{
  "n_layer": 9,
  "d_model": 64,
  "n_head": 1,
  "n_kv_head": 1,
  "head_dim": 64,
  "d_mlp": 192,
  "vocab_size": 8192,
  "activation": "swiglu",
  "norm": "rmsnorm",
  "norm_place": "pre",
  "norm_eps": 1e-06,
  "positions": "rope",
  "rope_base": 10000.0,
  "rope_fraction": 1.0,
  "qk_norm": false,
  "attn_scale": 0.125,
  "bias": "none",
  "tie_embeddings": false,
  "parallel_block": false,
  "init": "normal",
  "init_std_qkv": 0.0743,
  "init_std_o": 0.0743,
  "init_std_up": 0.0743,
  "init_std_down": 0.0,
  "optimizer": "muon",
  "lr": 0.00606,
  "lr_mult_qkv": 0.4,
  "lr_mult_up": 0.602,
  "beta1": 0.9,
  "lr_head": 0.00471,
  "grad_clip": 1.0,
  "warmup_steps": 200,
  "schedule": "wsd",
  "decay_fraction": 0.898,
  "decay_shape": "linear",
  "final_lr_fraction": 0.0,
  "batch_tokens": 8192,
  "seq_len": 1024,
  "doc_mask": true,
  "train_tokens": 102000000,
  "steps": 12452,
  "dataset": "wikipedia_en"
}
Each number is 50 + 10 x the weight over its row's rms, rounded and kept within 0 to 99. Layers, rows and columns count from 0. The size before them is the row's rms in percent of the matrix's.

# layer 2 MLP gate, 192x64, rms 0.112, rows 0-50, columns 0-63
072:32 63 47 37 51 70 51 46 57 38 43 49 57 61 46 24 49 56 58 61 30 58 53 55 68 41 41 49 55 53 48 68 49 55 41 56 43 59 45 56 34 59 44 56 44 67 41 45 44 53 58 43 51 41 60 66 51 38 39 30 42 48 47 40
112:40 39 62 63 43 56 52 56 45 57 43 55 51 33 36 56 59 49 51 33 49 44 38 55 47 44 59 58 67 40 59 38 67 53 42 63 74 31 36 43 67 47 48 50 44 54 53 55 53 48 42 61 31 46 34 36 39 49 46 64 42 45 61 52
081:38 73 52 40 56 46 56 49 59 42 55 55 65 52 69 63 45 38 65 57 46 54 49 50 76 54 45 69 39 48 58 37 42 50 39 47 38 40 58 51 43 43 34 51 39 43 49 58 45 58 61 47 70 48 39 62 60 42 49 67 49 62 45 58
086:45 48 62 28 58 54 34 46 43 36 44 41 53 51 29 24 50 59 58 43 57 25 44 50 39 50 42 53 61 45 56 46 61 23 52 52 56 55 54 48 45 62 47 66 49 63 41 47 54 44 55 55 62 51 48 49 49 30 49 52 34 53 48 55
098:70 46 52 47 47 50 58 49 52 37 52 72 76 39 47 45 60 63 38 54 34 49 53 46 49 44 49 57 39 52 67 31 49 54 61 35 37 45 54 45 41 35 39 45 39 56 30 52 50 34 50 62 36 33 45 49 41 49 46 46 49 47 53 64
088:48 53 43 63 56 43 46 35 88 52 54 46 58 60 37 70 42 34 30 51 40 47 46 42 45 45 58 49 32 48 53 39 37 63 61 56 56 57 49 46 46 46 55 50 41 41 57 35 42 42 48 67 45 57 42 40 49 39 47 49 37 57 45 54
089:47 59 25 69 50 40 49 51 48 53 43 61 46 62 50 59 47 34 68 52 69 62 62 49 57 44 44 45 53 47 39 53 47 64 32 48 65 52 38 57 59 49 43 67 44 32 59 44 45 53 35 54 41 37 64 39 61 48 51 50 53 55 43 30
092:62 39 47 55 42 67 43 42 69 63 56 52 31 55 74 56 34 49 46 58 42 57 50 53 49 57 53 45 35 69 52 35 67 74 55 52 44 39 47 49 44 38 65 53 54 58 39 57 58 44 47 54 50 37 59 55 61 62 60 42 49 39 57 52
104:40 70 67 33 63 38 60 65 41 57 47 61 51 62 50 64 55 51 55 59 44 49 66 60 58 39 62 47 32 41 38 54 50 47 52 17 46 45 40 61 61 52 60 52 59 41 50 46 51 54 40 56 54 44 53 46 53 52 33 46 49 57 59 39
088:50 39 42 54 55 44 62 47 35 55 56 49 64 30 34 34 56 63 45 57 46 57 40 54 57 30 52 40 36 57 55 37 57 65 62 40 50 40 50 45 61 57 56 71 40 46 38 66 55 44 62 50 60 57 40 62 44 30 48 56 57 50 51 36
134:58 34 50 65 55 41 40 57 31 52 39 56 47 35 52 52 50 31 47 45 40 47 40 38 33 51 55 41 65 49 51 46 43 43 53 29 51 47 55 48 49 51 65 32 54 61 41 42 52 51 39 43 64 58 46 50 37 72 35 52 39 46 43 71
117:62 44 42 57 53 59 66 62 52 44 31 32 68 53 47 36 47 33 57 36 44 51 44 33 43 58 62 47 47 71 43 61 49 52 45 57 46 49 52 49 36 50 44 47 36 60 63 59 50 63 65 57 46 43 48 46 46 49 40 52 63 38 75 49
121:59 41 27 38 34 47 70 42 37 49 47 45 69 59 33 47 50 71 60 51 58 51 52 72 58 60 52 56 56 50 52 40 46 60 47 52 47 43 47 40 67 57 29 50 55 36 63 50 53 51 40 50 37 61 63 57 48 53 54 54 41 57 63 46
100:55 71 49 51 57 51 46 63 59 45 53 38 58 50 31 39 53 65 55 63 43 64 58 47 67 48 54 50 64 57 59 49 51 39 70 52 41 35 48 50 61 47 35 58 37 54 83 67 55 53 58 47 51 47 56 36 60 38 49 57 45 49 53 43
125:52 62 38 53 44 38 64 47 40 40 63 50 53 54 40 45 56 50 54 61 51 58 45 53 60 45 48 54 45 54 37 65 54 62 40 67 54 61 67 54 74 59 35 51 41 41 43 49 70 44 45 53 31 51 48 64 59 32 28 38 51 49 54 64
100:60 51 41 44 50 77 40 41 44 33 56 46 38 60 51 50 44 43 43 50 42 56 42 52 39 61 52 56 62 36 38 58 54 32 39 59 61 54 59 36 43 43 35 61 48 64 27 67 53 33 58 54 48 53 48 49 63 47 30 51 52 52 54 42
098:44 57 74 55 60 49 58 69 34 56 33 44 47 52 61 40 48 46 46 66 57 40 49 44 41 62 61 41 49 56 54 55 65 49 54 58 44 42 50 69 34 52 55 50 56 46 64 56 60 51 47 56 28 32 62 45 57 49 25 54 63 47 48 48
106:38 47 48 32 61 51 68 51 51 58 47 57 51 53 74 49 52 53 48 52 35 54 41 35 64 46 43 45 51 66 57 36 40 57 60 68 45 40 32 39 53 52 56 33 67 40 40 58 26 42 43 42 48 47 66 40 51 55 54 42 53 59 46 42
094:54 61 65 55 63 32 52 73 37 50 39 39 32 38 62 62 46 37 38 58 44 50 59 30 47 35 39 45 50 45 56 32 59 61 47 56 41 60 37 49 55 59 56 39 46 55 33 54 60 32 47 43 52 47 48 49 37 46 52 49 45 39 48 40
114:49 63 37 55 34 34 59 42 52 53 52 48 30 59 66 49 53 54 48 56 35 43 46 37 65 51 43 63 31 49 53 69 59 56 54 37 37 65 48 39 53 37 46 26 57 46 39 48 59 45 47 68 63 43 57 60 41 64 51 49 41 48 50 46
138:68 56 56 49 61 48 52 62 38 40 51 41 51 54 45 53 59 28 51 43 40 32 50 58 57 47 72 52 46 36 61 61 71 44 38 42 71 52 42 48 55 51 33 48 41 51 52 34 40 45 29 53 54 44 37 36 59 51 54 53 47 64 42 52
114:43 61 52 43 47 57 55 48 58 59 74 40 63 52 77 59 54 36 52 48 45 37 34 54 44 49 29 59 64 38 44 57 62 41 41 47 61 55 25 36 58 42 59 41 58 61 45 51 45 41 51 43 50 35 46 48 48 50 60 49 46 55 50 65
098:54 48 46 62 43 52 38 61 43 52 62 43 54 43 45 48 47 41 45 47 45 55 28 43 49 49 49 55 37 46 72 50 47 28 55 37 60 53 59 52 53 44 45 61 45 33 68 43 51 38 60 34 58 76 55 58 31 57 68 53 43 37 39 48
090:60 57 35 52 46 56 45 29 65 36 53 56 34 62 39 42 41 54 48 44 68 46 35 47 67 31 52 54 34 38 43 56 60 55 52 45 44 48 49 62 57 59 38 68 49 46 65 53 52 51 34 54 47 60 58 53 43 52 35 41 40 66 62 55
117:45 65 53 49 42 59 48 46 46 54 60 51 55 33 52 53 49 67 39 41 57 46 40 54 66 39 45 45 39 32 56 82 64 31 37 50 56 70 44 52 36 66 39 48 54 48 54 36 58 50 51 43 65 38 55 53 53 33 49 47 50 56 57 48
100:46 50 40 46 35 56 55 55 40 39 47 38 69 48 56 56 78 49 43 46 61 51 47 45 45 45 66 48 59 40 70 62 42 41 53 52 59 65 55 52 43 34 43 47 35 57 59 48 71 43 38 56 56 68 37 57 43 50 45 31 46 56 40 55
103:29 55 62 47 61 41 71 47 55 59 50 42 44 52 36 45 68 54 49 34 62 49 72 62 56 41 59 40 54 55 66 69 57 48 56 64 53 46 33 30 41 53 41 52 44 42 61 46 51 40 31 48 45 61 55 39 56 52 49 51 40 40 48 44
106:50 62 48 38 36 42 41 58 47 33 34 49 37 59 41 51 37 55 56 64 57 47 42 35 48 37 47 48 48 51 41 59 56 51 36 33 52 54 54 51 48 66 51 58 60 67 48 53 39 60 47 37 38 37 23 38 73 48 63 51 43 53 41 44
102:51 37 38 42 57 63 51 43 54 50 60 41 28 69 63 61 42 36 30 58 47 53 28 36 41 63 47 57 51 53 56 57 54 67 32 59 43 57 49 61 52 45 55 33 48 50 56 54 44 48 35 43 36 44 35 52 48 56 38 48 59 36 49 52
092:42 50 32 49 53 62 57 34 75 39 61 59 40 67 49 53 51 62 54 45 37 50 67 53 44 65 49 69 57 46 33 50 54 59 47 54 22 49 53 42 46 57 54 55 41 53 52 58 50 49 42 40 46 51 42 58 39 67 64 38 44 55 61 43
091:32 56 72 51 51 40 38 56 48 46 62 48 61 51 69 32 46 56 48 49 42 62 67 44 51 51 50 48 41 62 41 43 59 37 47 44 57 44 43 63 25 50 63 48 41 61 32 47 52 41 37 33 57 62 65 47 41 44 38 50 42 43 51 48
088:70 43 57 47 59 51 49 52 62 32 70 61 48 51 51 48 30 75 60 38 41 51 54 37 40 49 38 60 49 42 63 52 55 40 45 58 48 45 58 54 35 47 56 49 39 52 43 44 54 58 65 39 36 55 36 47 41 43 68 48 52 60 30 38
091:54 43 52 45 36 38 54 46 31 61 48 55 43 47 42 57 47 44 35 42 52 32 49 58 37 65 43 40 49 30 59 53 51 49 33 57 58 66 49 49 44 81 50 48 46 52 56 37 49 60 41 50 34 52 41 42 48 48 35 65 61 30 47 51
127:53 53 41 50 40 42 51 55 46 26 47 38 54 55 55 56 42 46 47 31 53 33 56 43 48 46 61 30 67 34 46 47 47 48 48 58 66 47 41 49 43 46 42 40 47 77 56 40 52 52 36 41 55 64 41 29 67 32 50 49 48 43 46 42
088:51 39 51 70 41 65 53 55 56 44 63 38 37 54 49 64 60 52 57 45 65 58 54 37 58 30 47 54 55 62 49 52 47 51 60 57 31 49 47 60 41 61 40 76 34 60 64 54 57 45 44 48 49 48 58 46 67 36 50 54 48 33 65 41
118:57 55 43 58 59 46 58 59 57 45 48 48 51 46 44 53 45 46 54 27 32 54 32 43 32 33 64 48 58 48 59 49 60 55 60 71 52 51 60 45 60 60 43 53 53 47 55 45 49 59 69 58 51 44 48 29 39 56 45 60 66 59 23 52
097:64 53 41 45 47 60 47 38 76 42 56 38 47 61 31 45 29 62 58 61 41 37 56 48 48 50 62 53 54 57 46 42 44 62 62 73 37 41 39 34 47 44 55 50 46 43 40 69 48 34 52 40 41 51 59 49 52 54 34 48 41 60 53 46
108:66 33 47 61 51 54 27 63 55 51 53 50 44 31 51 52 49 41 52 47 42 43 40 65 35 53 46 51 66 61 44 36 37 52 47 49 45 39 58 33 41 32 50 47 59 48 33 61 51 38 54 32 42 61 44 63 53 47 62 63 42 35 41 45
081:57 68 50 53 65 64 61 40 65 45 50 57 60 35 51 50 51 51 62 48 50 51 53 51 57 52 55 68 46 36 40 63 41 52 48 40 52 47 60 49 66 26 52 66 51 50 44 42 40 52 36 41 66 71 45 58 38 69 62 40 56 49 33 54
074:47 42 53 56 54 62 56 43 46 46 55 58 39 47 57 64 61 28 46 53 38 55 61 44 44 32 52 58 31 50 54 50 54 58 64 47 53 45 58 48 78 32 55 42 44 47 45 37 64 55 46 56 44 58 50 72 22 64 48 57 48 42 48 52
114:65 49 35 52 52 54 56 52 54 40 63 72 44 50 53 61 41 53 59 40 34 49 55 55 52 49 52 64 60 31 57 51 77 55 54 38 66 48 49 61 47 55 46 48 37 32 53 44 56 61 46 41 39 32 66 44 67 51 50 57 50 65 45 38
089:61 43 47 55 56 50 42 64 46 56 53 52 38 40 55 49 48 52 52 43 70 28 32 29 31 47 27 53 58 42 52 43 54 38 54 45 62 50 56 62 51 59 52 53 61 58 61 35 64 37 37 37 54 67 32 38 52 42 53 57 46 47 45 55
087:39 66 50 55 51 57 35 31 50 46 54 52 63 71 44 59 47 28 28 64 60 56 36 44 55 56 34 62 50 40 40 61 38 52 50 43 43 69 50 66 55 49 54 54 54 56 49 38 53 49 35 48 51 39 57 59 55 45 47 48 45 67 37 63
066:52 56 65 45 54 47 38 55 64 34 58 61 61 59 56 57 45 40 48 34 39 73 46 41 47 39 53 44 44 73 42 40 51 49 66 40 46 30 49 48 62 49 39 40 48 56 35 58 47 45 35 53 48 31 52 53 47 43 33 68 58 57 50 46
088:38 49 48 47 62 45 67 52 48 30 52 62 58 43 52 51 45 66 56 62 42 67 64 46 50 44 38 67 28 44 60 53 43 46 57 50 43 44 51 57 54 33 60 50 55 50 54 66 46 64 26 54 48 48 30 43 59 54 44 34 38 63 45 48
121:49 61 64 47 61 41 66 52 64 49 58 50 66 33 30 55 39 43 35 43 53 39 57 43 73 45 49 39 60 55 61 36 70 53 61 57 40 43 47 51 50 59 43 67 51 60 55 50 42 54 63 43 56 57 52 45 44 53 62 55 68 53 30 50
080:21 53 48 49 51 45 46 74 45 40 22 43 54 34 46 71 56 55 54 57 54 39 65 43 42 45 54 48 51 42 50 51 51 46 49 47 45 52 37 60 55 58 30 44 38 57 65 42 53 35 45 45 68 63 62 60 52 53 41 55 48 45 50 42
112:79 60 49 65 51 37 46 57 31 41 50 39 34 64 45 52 42 41 56 49 43 30 45 42 38 57 58 44 37 45 55 60 57 51 41 37 54 61 45 44 58 50 43 36 35 55 51 49 62 53 41 62 61 39 49 32 42 53 48 42 47 30 45 56
113:53 58 42 31 53 57 51 45 32 57 42 45 54 57 51 45 52 54 46 51 35 57 57 20 47 64 57 40 50 59 33 53 45 50 42 54 38 45 52 62 63 50 28 46 47 69 62 60 45 52 39 35 63 56 47 56 73 46 52 50 48 34 47 42
112:62 41 40 43 55 46 65 56 60 32 36 50 33 46 47 52 38 43 37 47 34 38 59 34 63 67 58 42 61 53 45 58 60 31 50 52 53 64 40 54 40 48 40 75 33 54 35 55 42 46 48 59 43 60 62 50 59 47 53 52 55 61 44 49
122:59 44 30 40 51 61 46 46 52 35 64 46 62 46 43 63 36 71 52 68 57 50 46 52 48 56 63 61 52 33 49 45 50 30 44 67 51 48 61 43 53 61 28 52 57 55 66 38 44 48 68 34 52 58 57 47 56 49 56 42 52 47 65 52